Part of a small language model's weights: width 128, a variant of SOAP for these matrices.
Each number is 500 + 25 x the weight over its row's rms, rounded and kept within 0 to 999. Layers, rows and columns count from 0. Numbers have three digits each. The size before them is the row's rms in percent of the matrix's.

# layer 5 attention key, 128x128, rms 0.0455, rows 75-100, columns 0-127
116:531548502501513500498523506507471495478515493502520533492523481507484462563492479498501467501465456437484492469498550502493558480463473490505497459497498546457485548507504491471548490467505493484506507514514536539472533484500536494531499473559479489522496490493471497491496537515484495488552504518491507511482471480501443529479508502527510534547449506523476491500502501498511505525513
094:530513486498517581472522483529499513508538523489492483467523497486494511477500505516500483509508492494495502488517490468505509476515488475479507475456514522463509524512469481533526551494516493522536527576459493471502487492474504541493517479509498533493501462494491492496524496501487488500497454458455543517550508488510458538495480507525506540467432502513481528561508490488537496523524
114:486509540518506511481462478496497520464520539502526498487503487430519472503502510499520524525483504524495504505503509499515527521509503516477495480441510482459482518541485500464480496464492507490540530510520514562461518494504526470474505440450512455504504493510552485508462502490501479531447555499486515548510483489475455489482524519507465479469451534499530505524499470514486509507514
138:501531531533490523504549495508528507509496513525499518470482487463546480505493555454510466452473445473468531472489528547516523476480520530484493530493481509469497505506503452489543468530493544490520452537499496511457498492491470487484505474523475449546554501496494511486469491485541503520490518483509501478481499475478494464508549497493479491472513462501492483509484501523516507494462
132:509515497476504487497501461544542500497527484500513510521518536477439480474524462474478557492500461523530482471484485490501475458519517523459461485451519484489515501513530491495487563515505490519500497493460505550484456498541474482497479524506462519486516484466477436516479494514486503521475504496522480518552466516485506493477509457505491526472532496508553529523482480506502489466501
133:508505468574476487503494496495497494534492465517472518519477572477461487490506481525479524527480493478513474497452482474487507494484505538547475475504533489520486449459522534484532517524470484503482452488496516535531501459474463481483500505456460517494524503503501504522505495497482539507468491500563491493507526499475525496508431471529520503493495478498454516505497495518513493522535
134:491524464517522493524525476496463504462493462504505504486524488498466469528480471471577539507493487455505467489468544518514526527466530487482480478471512495501519516504529463506516546483478499517530486514477511522467481418501492459524534452544508505512486485508478516534510538494494518506501521516474473507484497485512462522528496524567473529521503490503504500490524483529516506520515
145:465481498510481432483508503506556513487512517454506524518501543463472515496477488484509516473483508549525484521545551528493484523500520539448514454491484476508531490552536496488485449497495482528484485478472473532526504445482494454467484496491517476494489501477516498510531530478475495469524475470519519477514527498510457518513487462524530503492517512486460513502494522495469474515522
135:489512487509483527522468503507502456502547531486485503486530487478492502470481513469507528469532498504489510472523503510443513506490483472468537460503493524482474474469502501488487478464493524458510507487481493449481488509484540496530500514533492492488493480476534549494516504520501473498449479458453497550528478450520482557499480518475514518455484475483483429474507514529531507533521
125:506530485491485524526534502523473485466521466512514514536505487488499547474479522489490500477503515538502489504525479487531456482489463497577515538480470499536519478496529508521551513483475517515525498558510507459492525490468524460488467506483457527508472486491492581474503489483476464522508490506539493514494515487493525504507508491499510529482488528539473497505547474494524439501523
136:532509502538497514505447507504492517502468515489492489532488508500525446530515503513532499515478499521510532511493507491464519509532487495506471498447540497464490521494503509504498484468497449506474517481513520443468524481461548507556506484473511470500493526501522501473495519485531511508541553500506492485498468478506413502499474503435527480514496490467510541478464470476541479485498
142:525514471490499530506451523497535513512449514502463507522490516517475473449474482470486476522501509506453500521475478516505502500490496484497506487532497506456472548460465521526562461464516531496482506511540528525517529505490530528525515475516523547506531506492472477472509461494543498508449479475509516534501552463549517475514490525527506484495502474501484513467524508521548504483492
137:487474499473497512491541511518475500519519496481556496526553495473488510491576502484485515538502523482527473506454501515511446544491497471501498516526515510486484494490546498457582478540492496516500492485502506490442498465497472493545515508510544477492494502489479482463456507508503475463513501491487497488517498481505557506498543532491509525530501526481489445502478460506491499481489
148:451516520492516493450501513496518470500502452470486515496494494490494501465484522442520519523534468519465511509491428540525445511536508513522522470458488474453472503510518507478499466484493507517576512510543502498515471494487487483489474507498536464518547500479482511514498469493504515509465506496478508516510515521470554516526499530489455466453525497482473520474486485514488486511486
138:498491510512490504486497463495470491494501496508508512493501483538504512458490485541514557499510460502479488500481512540494492453552482521541533496491543528530543480505514514459498475521475430505478488524493481504508519482471527491506490551515491479503545522449494517479482497532496510504555514485521522532516514518516495480480465481496448528508496477535524477490496495536532517430545
143:487546545509523482546493489485514519527524497505498515528476460503488434520514482547503475528504516447482476498492520496517546470510509498491503532459499498522521527504478518484497538469444533540519519525542517499533472520496495550489486520503524563487514516506529516459515495531503467502506469507504481533525514495464511535458486507474477478540512532502501507513492503466455529492487
129:526490522496432547510522497465462534518526485489519472507486495530542487486496493551487473475472485523521472505530494490513527497497518484474481491476496536475416547504490523492487482459538496485504443512492512495506492504531462481456527474482509490525511499508534514501476480493519521490446488507515517533499518445517535538504492486549519517490481511504541474510456506489518488500491
144:504485506455499505489532522500488498454506505492512485471537494525497499517526460510543514447512499494505485514525496537485499488516514534501475541484450502506520494480504505507481498537515452505501486505444508429475477489492499462489501458460525492520494461493504510484560510461462482485495520449507461481483492483533553506482523460530471510490533516478444494496463485519499495456486
145:501518484451547528489473496522518541462501523481510496467518513477482531479500474523529489547543513538481491512501530524501505533544487465543532512467494494509516539523447477461482505540472473494487530473517503480479484493487542553500490472467491520495471524511540453465479499501492528484535453500498502492522505526489527487521505477520493520530459545509509487546478527512492516496486
135:480491455510506456520461464544499454514505536552521497554495516479487506493478517510523489492458493487489463495478499489440527525481504513490493530512508508516503466497477471509561525538467544476541514500532476499491482474494539465491495531458510465510472492526492517511525538502514533530500484496502509499512549514522541477493510525524525510548503496485445522508484506512482532487469
139:559549477514505531475497503468450510525499550481529475491501520498423535511518527505499484501455557496459498489484502483519474514522475457519498489507467466488503490534523492504475489474485480469503510522507490499515540466526472522484458440478513495463497511516481525479522512504493537492506491525513504544484492514528518511515473512491512524539514511542516489505513515530494521565476
053:523515520495501457497502510528505515512506507504510494515492514473505508487512467510506468480496473513526466493508513534492525474494529449517489521496506503533500466496500501554497501459464459470502458458518460530546492475520516504506504473479438507525488514529545522529506485483487526506485477512493487481467524499473486464559550499540564581508512492479530529491497507482516459476488
062:514514470540489504482479457510485534533454522518525514442490549487508505516505483487536485491468487489477525498502544512431482508531504491498528474526525526524515496529548490483474502526537482479512423471524494469500499477520468468507533507519503499470471509498453510488512484520493493481455553483502496506510466469526527462497492532484470518496493500480453509485493523493529460495486
062:521471509521511491536520483528476506515503512519483456496512433495488505491525528451516507518524541504486495506478476474489505465486500521485485506544520533472489531514486544494492521441483539506491521502458509462504510525511477554478503494496495496469480502496547517468475503559495469490460513526519466492497492481487458493526529502446470458483465541539535478483516499497459481531494
062:483489481522500504506450476478461495518456498529506519487511508528530499514505538501487531522487515469479457476506515485487523475522493453495484490479491510523561524523476475467486490468471478504492515534466459505516484440554495543548494484498488514522438504489532445534476476510486514486478530486478498507530498475474540508491498498516471498534502501501460523524512544499546538509497
076:478503499517504503480512510500460496488515476466500523472495535521526530524540488526506476504528467537515515521489486502497466528542480538483494437488508502504492534482531525562481446463472508525493495507502492505492495562514521443499544487509532508512530516516482488540479538484485470479559510479489517503470549530543487473515488465529549520489527521480518484513490501510506506464497
# layer 5 attention query, 128x128, rms 0.0453, rows 76-100, columns 0-127
131:514538444496533489458499545543471474470460475546523448488486507543512512510547517496481427472524464482471495498475505499496490487503495504494489540570513547482479509473506519510471507506523485520475527510504528502495490520485533479490484459526522480488524503500472505504497496502510482505529515517450467506539493482526515484497505468502534477518516473487516509505507447503483442511519
105:536496471491434517516482525537492516546520500496496505501493455497509470546484462493549493468484470531471524487486494486476508483505488504505503478505515519466516468482546541487535507493460484555499490482515489499475493536510468457517487510541515524492487511498514486510527527491516502473513547540488477531510519547509551484485494502501480490512492533494486532500573507499515533436481
113:507498501490546484460509473514528498501500462546541513493483507539551512538538535505493469468497525517504509519504559521484535493499517495526570549520463503486491485474462467492470494518449479505479457476467517501518482532460520505464519508493482513545482515511489530506484484486542497490497513533508504513502525443513510487519509525457530498512454475470505500517493523546503499499494
112:489525501506461474495491504545489501562531499480496526496479495486501464466508495452468492525493482464472418468529509464513440489533496501503494496489481479509534497536516496482505541488495506522491498483449448512508528535497511472506467501493518520520556502504511465482485483526486499499474549499505489499476493481496480512519500501535527471459521533512543452460510537470490516510520
131:515509506523498521491526507500487495513497487477471488529502514523493507524520501515507495504498449538493530505484488444527497491506538501511550494488518522523494512462522498461537504492466485492486481469443538495493481464489529495493479514552482532487476502524531475528541541516531498488501502491519527537507531518523521475532417529584505520492515505493488562497507481485469503477473
122:499516480524509479512559446497484507506473510486510478496536478498515527578486537497493528476491459462484507495481543497483475509520502465452517475472493512457515517510512491507464543471527499454496482497515501506527498480466568479496493492538503475510531507458519462513503517474495543490506459506511487521562443529509486537487508484473484484501505501500506488482484546507478490520506
135:490512521523477489479493449528493491516494518530508507533499500481519500463503509494532482466502486529446512544551495521525530502540502533492560500492517482495494488504536532512473468482481498483501493523529495519523493490496569467530476518494573507542523435510495515554488521506510503539523510531480495457473459503517485514509533485505503444501492517504504516499480482477505532465490
138:509467506490523482495452525504505522493524530484493480539539515508491477515463496501495498478492553477511443523512524498496517451511478500457471485481519483521538490534503508495493475466553550511516477522514464489514485495482481488495530474482470514489535514488503504507457533523533491540492472519499489485512472537494470500440456447512508539483456477477533466487479502512517491549466
116:523500509504491542550509504496478487505545479521493519527553491521492508532455454510502495459496475516532480494517509507499484522489462500511508516535511526486524481490486522470515497520518540459452493467481464496507530462507504519501465476495479506519489529498443502462523500507485486515522532523479463455522485492426472513505466521499479475502549474493508527465468526549477475476472
127:566483491496496504505525513490485520551470479523504485498513553521469492480508513527469514512471501435487555491504491482504525454497475483483496495511506459472500459477496457526470520491479495542516528484489481461456482493484548486494454491504500480520526506451498502472543533530532470536525518518504523516514508509487517498514552506462490515508515500540524537520470467491502459516500
139:531513508484534529474468540453514475484463514494496534481483550478483506497542509515501493517482507463485501548482475507472491536494511524525462529522480504462478488465526533472508496471476504528537521472495496496511492492500497483498456476511462486474514487479441434478470520525506491519488521516488505496496523536517520544458451507523493498485524461506465462526546511529523470494506
136:488495523489516527506518535519494576529531474487507508503458496527469476560502517484548487537493509488483480539483498514500456498517493472479532492517451532530507532541497512460535532474530485522507514509504535522508529481506516493537495481474502506513487509507469474453436546534469504512517524485465505514516504503493508493476499545492507481529514511482491450496532453476520527512487
141:474468520503496516466471525484501496512543506475529515487505502482497474533512520492502488507513535529452508515492448479484509554516486541530466507479483529470490557476477503439508459443478495475494460502515527452474475496506515489474490518491526491517499527484539494503491523513505521543505493485499540454478519510459525527548498515488529512503505479521482469473519492464490436515526
133:478498511476487502559506507461495521500513509505486500509477494470469491511470514466515533514500473509490496501458478484493532466525478501498457444495488471512517489488499490481520473526530483435501468517510486494480467471472525512514489518490475467507494504445493500493493471472562514504474522482484502520525549516504507460508471505455477488467500522541506481500501494521505499392538
139:486515533454478505530513535520509530508506457525496536507512477443494490496489479527478452483500513518472499479462563504481496488498495511522506547477525522477487529491472477533467544521494502479498506482484452531466509515498475526489484520501492510550489510451520511514515492471486478458464503467535511494467511466501540501445437490489469495519492486492470514498515538527508482545520
118:529505510458492552486529494517545477503510490484494469508488505490484519497473465500466529520493502458536470472514495539486555483490505515556541503495492510475469521534505510545507465473503487478501455464497502502531506522497468531488530491514531511438512509470521519492504532461496515454444490497504474535516506519502439532504526540495482512494475471512486485511442509504508509514468
141:524488523500471525544525480478462490496521518482563497546505491517521517502499445481491513504525543490498550491500522505521494503526506477485500485495465504466485503451501510478462474530498489489499475469513465476464526461482543489512499472479526497438511467529502563502516506522525517454512493513518467526524495467495508471527535508490493526549472511496484472478522494517498563470485
146:469521518497539506497471527495532523456491517544537508544485513484474481495522502492480509526516512496534496512478527524521537550526468528464543468458511493525455474489458474505503496499493453485501547510496501517466523488497544473498499513460500478516465496480463537497480493521510516509495506516502516518472538437482505487479512482520515504480455505505578469536510510537477512498482
137:456486476460488454503457507512455473472512497512510446500503517478487484525493500529510490473496450491506496548490494533460530518473495512495502516503493537489482503507504523490521518482476494512509513531500478513483494540507504508495476494434526507535512488570497492517494523486491520518494479495507467533533509490509488461467449476522452481551479455493512556530540472461481472498469
136:518490470583517520500510517488544496508495543504493486497541480512435498487504483525488517467472510528493477479487494515528499499508502532496551478501476514538491511493499541518491535523525496454505522509485522505500478481478487487480470518528531505490509535526474520478511526474455511503554492500469508504498498506464520517507485514499457491512497524558484463578531532517448533493498
064:477480499546515500475486487484483528479541499517487482518534537488520533482570498478502508488480501492492471484448476475506489463508483542508482498474477501485505488488528517467528507491503509519512534527534551506494496477478472489503494505488503517458534466507464527446509548535508459498517489442472505554501480470494523474471492465448500470485467506517522485504460465504485529530476
066:491525552507506442468540513450499496509488522485474515516527502529507502505449497496480465491515506449562465501537465506477507515466481457494478508471485497502470512517455475539537473492466454477506494513512510524484493524508534534511505511490469533473481489459498496506478455469462496476503509530558524504476528475492504493528494453530517507519484480518494486484471512517505546490514
060:497466494487468510515537486453519504508488528451492531515481483506508530491478498473508502472515464480496546522458498484482503513495499476548508520463462496459518520506481511522506513485474438498497466462569433527482523495504500526559501504519500460523469560526537495481482458481509522496519498522530505504470517521518504488534472508515526522515505523475517537492514502529524489478487
059:518475538499516540472519510490517479465502510523471474525535518490520521535483497488481486489497525520487500497496460489519529483469459532484504515503500511505450524518473486447528547520506504501523524502480531490506520531473502520556523472522469449459521479476475459474484529509497467469540501450475512531498497492501513513487490499567533519480475479477514505464561506500530522489537
070:512500502506507474502448508538464499504525495539487488527587500511496486513516514553529497515507494482459493505495525519494508486485518469491481531486484504503509459492491523485471486479505507522488505494487472513512502488542438521517502510442478544505554496496500513512533519518454481517442510514508460535535484445497507484475505514443484486498453494516479474544501489451522487510512